config = dict(
    n_layer=26,
    n_head=2,
    norm='layernorm',
    norm_place='pre',
    init_std_o=0.0,
    decay_fraction=0.786,
    batch_tokens=65536,
    doc_mask=True,
)
Each number is 128 + 24 x the weight over its row's rms, rounded and kept within 0 to 255. Layers, rows and columns count from 0. The size above them is the row's rms in percent of the matrix's.

# layer 7 MLP down (transposed), 640x160, rms 0.2, rows 552-555, columns 0-159
size [102 106  99  89]
[[104 128 105 173 163 122 180 128 139 100 122  90 121 177 124 135 127 156 117 142 103 117 160 199 138 122 153 125 143  99 103 142 130 149 105 113 106 146 123 131 170  78 141 135 107  90 115 143 144 133 116 115 120 127 121 120 126 112 102 108 117 115 144 124  96  74 154  82 130 138 122 109  82 200 116 122  84 122 146 116 119 133 127 147 174 105 135 113 119 138 122 162 130 156 118 129 134 122 121 130 129 168  99 129  93 140 130 108 124 129 136 157 137 128 147  93 113 110 158 129 133 131 146 142 113 133 134 125 116  93 101 169 141 122 163 180 146 152 120 166 151 193 151 125 115 137 155 146 132 114 118 194 156 107 116 170 148 124 107 118]
 [ 89 123 135 150 151 115  87  94 150 135 120  67 149 115 129 123 144 127 128 105 122 126 104 133 139 158 192 108 129 155 112 134 117 160 114 152 122 150  95 156 119 145 111 121 159 145 150 107 163 115 162 122  93 125 158 120 130 126  98 138 124 113 118 149 125 159 133 136 141 114 108 176 155 152 136 118 153 137  69 144  64 152 124 157 113 104 123 148 161 166 126 167 118 109 102 128 111 163  69 113 164 157 133 149 116 108 119  62 109 148 126 132 107 115 127 124 138 129 117 128 162 100 152 108 149 158 122  91 102 129 163 126 115 127 135 166 116 135 117 151 140 147 123 110 134 111  95  77 139 160  88 116 105 142 161  96 105 167 141 158]
 [ 92 130 146 120 119 149 103 139 110 116 178 100 109 165 133 139 153 116 121 161 140 170 100 122 131 150 128 161 124 146 115  79 100 131 178 156 133 128 160  85 137 107  97 109 143 115 113 144  74 140 143 104 155 104  97 138 121 203 128 108 137 100 117 147 111 117 128 125 119 117  97 111  92 100  99 120 119 125 136 138 170 158 120 175 125  91 167 134 138 116 112 129 121 116 182 134  77 121 135 136 156  86 118 152 134 122  85 126 153 109 110 160  91 157 157 131 142 109 144 156 146 138  78 121 100  94 123 101 116 155  89 160 116 120 152 101 111 121  76 120 119 116 118 133 107 111 147 143 132 149 149 153 135 108 101 150 125 139 137 103]
 [117 169 152  93  90 128 135 124 137  89 130 107 112  97  98 131 105 119 122 129 149 109 121 152 139 140 100 137 121 114 147  80 107 144  90 141 152 129  88  87  94  98 142 140 134 128 161 104 129 133 113 156  94 153 135 123 153  99 108 138 147 150 155 153 131 137 119  81 139 112 169 104  77 139 118 110 112 137 129 135  66 169 139  77 118 103 143 112 153  98 125 163 136 138 120 118 133 140 116  91 159 163 134 105 123 115 129 159 149 168 125 125 124 161 108 152 145 111 130 114 159 167  65 120 116 143 102 134  88 120 102 161 142 126 125 184 115 110  89 158 158 136 118  85 141 125 126 141 104 142 125 170 140 118 171 156 102 102 143 105]]
# layer 7 MLP up, 640x160, rms 0.213, rows 553-556, columns 0-159
size [101  95  89 104]
[[142 107 138 128 110 127 100 107  90 133 118  95 177 153 143 113 127 134 111 133 127 139 159 133  71 157  74 166 105 121 147 132 130  93 162 101 146 138 128  74 174  99 152 147 137 107 135 101  90 147 136 152  70 122  93  96 163 117  93 141 174 122 151 105 178 154 157 131 146 151 153 148 158 139 129 138 124 128 171 140 137 120 151 160 154  80 141 132 136 160 140 138 120 109 135 127 101 138 146 145  98 121 139 154 148 124 129 138 116 142 108 126 155 100 149 151 125 144 162 135 133 112  92  99 118 118 118 126 128 117 174 142 143 181 113  62 134 111 116 112 141 124  89 130 115 111 124 118 167 157 112 177 141 107 130 102 127 113 102 119]
 [126 118  98 135 149 122 108 132 122 129 123 113 150 160 160 152  93 110 107 126 187  74 128 102 107 146 104 119 129 105  95 142 133 137 128 141 130 134 139 138 159 124 163 132 123 129 114  80 145 123 163 133 113  93 114 114 136 170 170  64 131 133 133 186 122 146 129 129 124 114 130 158 122 110 165 134 116 159 115  99 139 117 147  96 113 109 181  94 123 116 116  91 123 123 116 124 137  89 148 128  98 120 149 145 160 138 137 163 111 164 131 167 108 139  83 150 157 155 129  94 134 113 124 114 149 150 125 116 120 124 130 138 140 208 106 106 142 181 136 134 115 126  65 126 137 153 143 163  90 113 127 125 118  97 126  84 117  81 100 130]
 [122 148 147  68 122 128 148 122 120 145 129 150 142 159 155 117 136 169 129  86  85 109 156 153 166  78 136 106 112 133 131 152 147 112 141 119  87 158 154 152 140 160 115 130 166 133  75 110 105 127 112 105 112 112 158 160 118 120  58 152 105 128  97 125 127 107 138 132 110 139 106 128 154  92 152 112 134 124  88  80 125 168 125  98 142 122 126 120 158 130 152 129 124 143 117 126  76 110 138 147  75 106 152 153 113 112 115 148 123 119 187 149 137 143 121 108 131 137 155 126 127 156 141 172 127 129 114 120 161  94 110 136 105 134 144 120 125 123 147 118 130 160 143  85 118 102 166 117 106 139 168  58 134 138 114 117 152 167 112 143]
 [ 82 153 122  87 144 165  78  95 118 143 142 143 120 121 124 114  99 103 113 185  97 144 126 125 145 142 124 176 145 101  83  84  89 119 116 161  81 159 121 162 141 118 129 151 132 170 130 127 127 130 157 147 134 134 135 158 120  95 139 153 130 108 109 127 104 104 111 145 146 139 176 132 121 122 131  87 129 146 115 121 106 146  91 134 145 135 138 153 161 133 185 151 101 122 122 139 119 127 108  92  89  97 123 123 129 143  85 130 126 120 127 132 165  93 141  74 127 108 106 129 133 124 127 121 101 131 159 134 114 161 103 168 156 110 154 107 153 111 110 110 155 147 132 183 100  92 138 123 125 105  90 130 104 167 117 177 129 135 119 171]]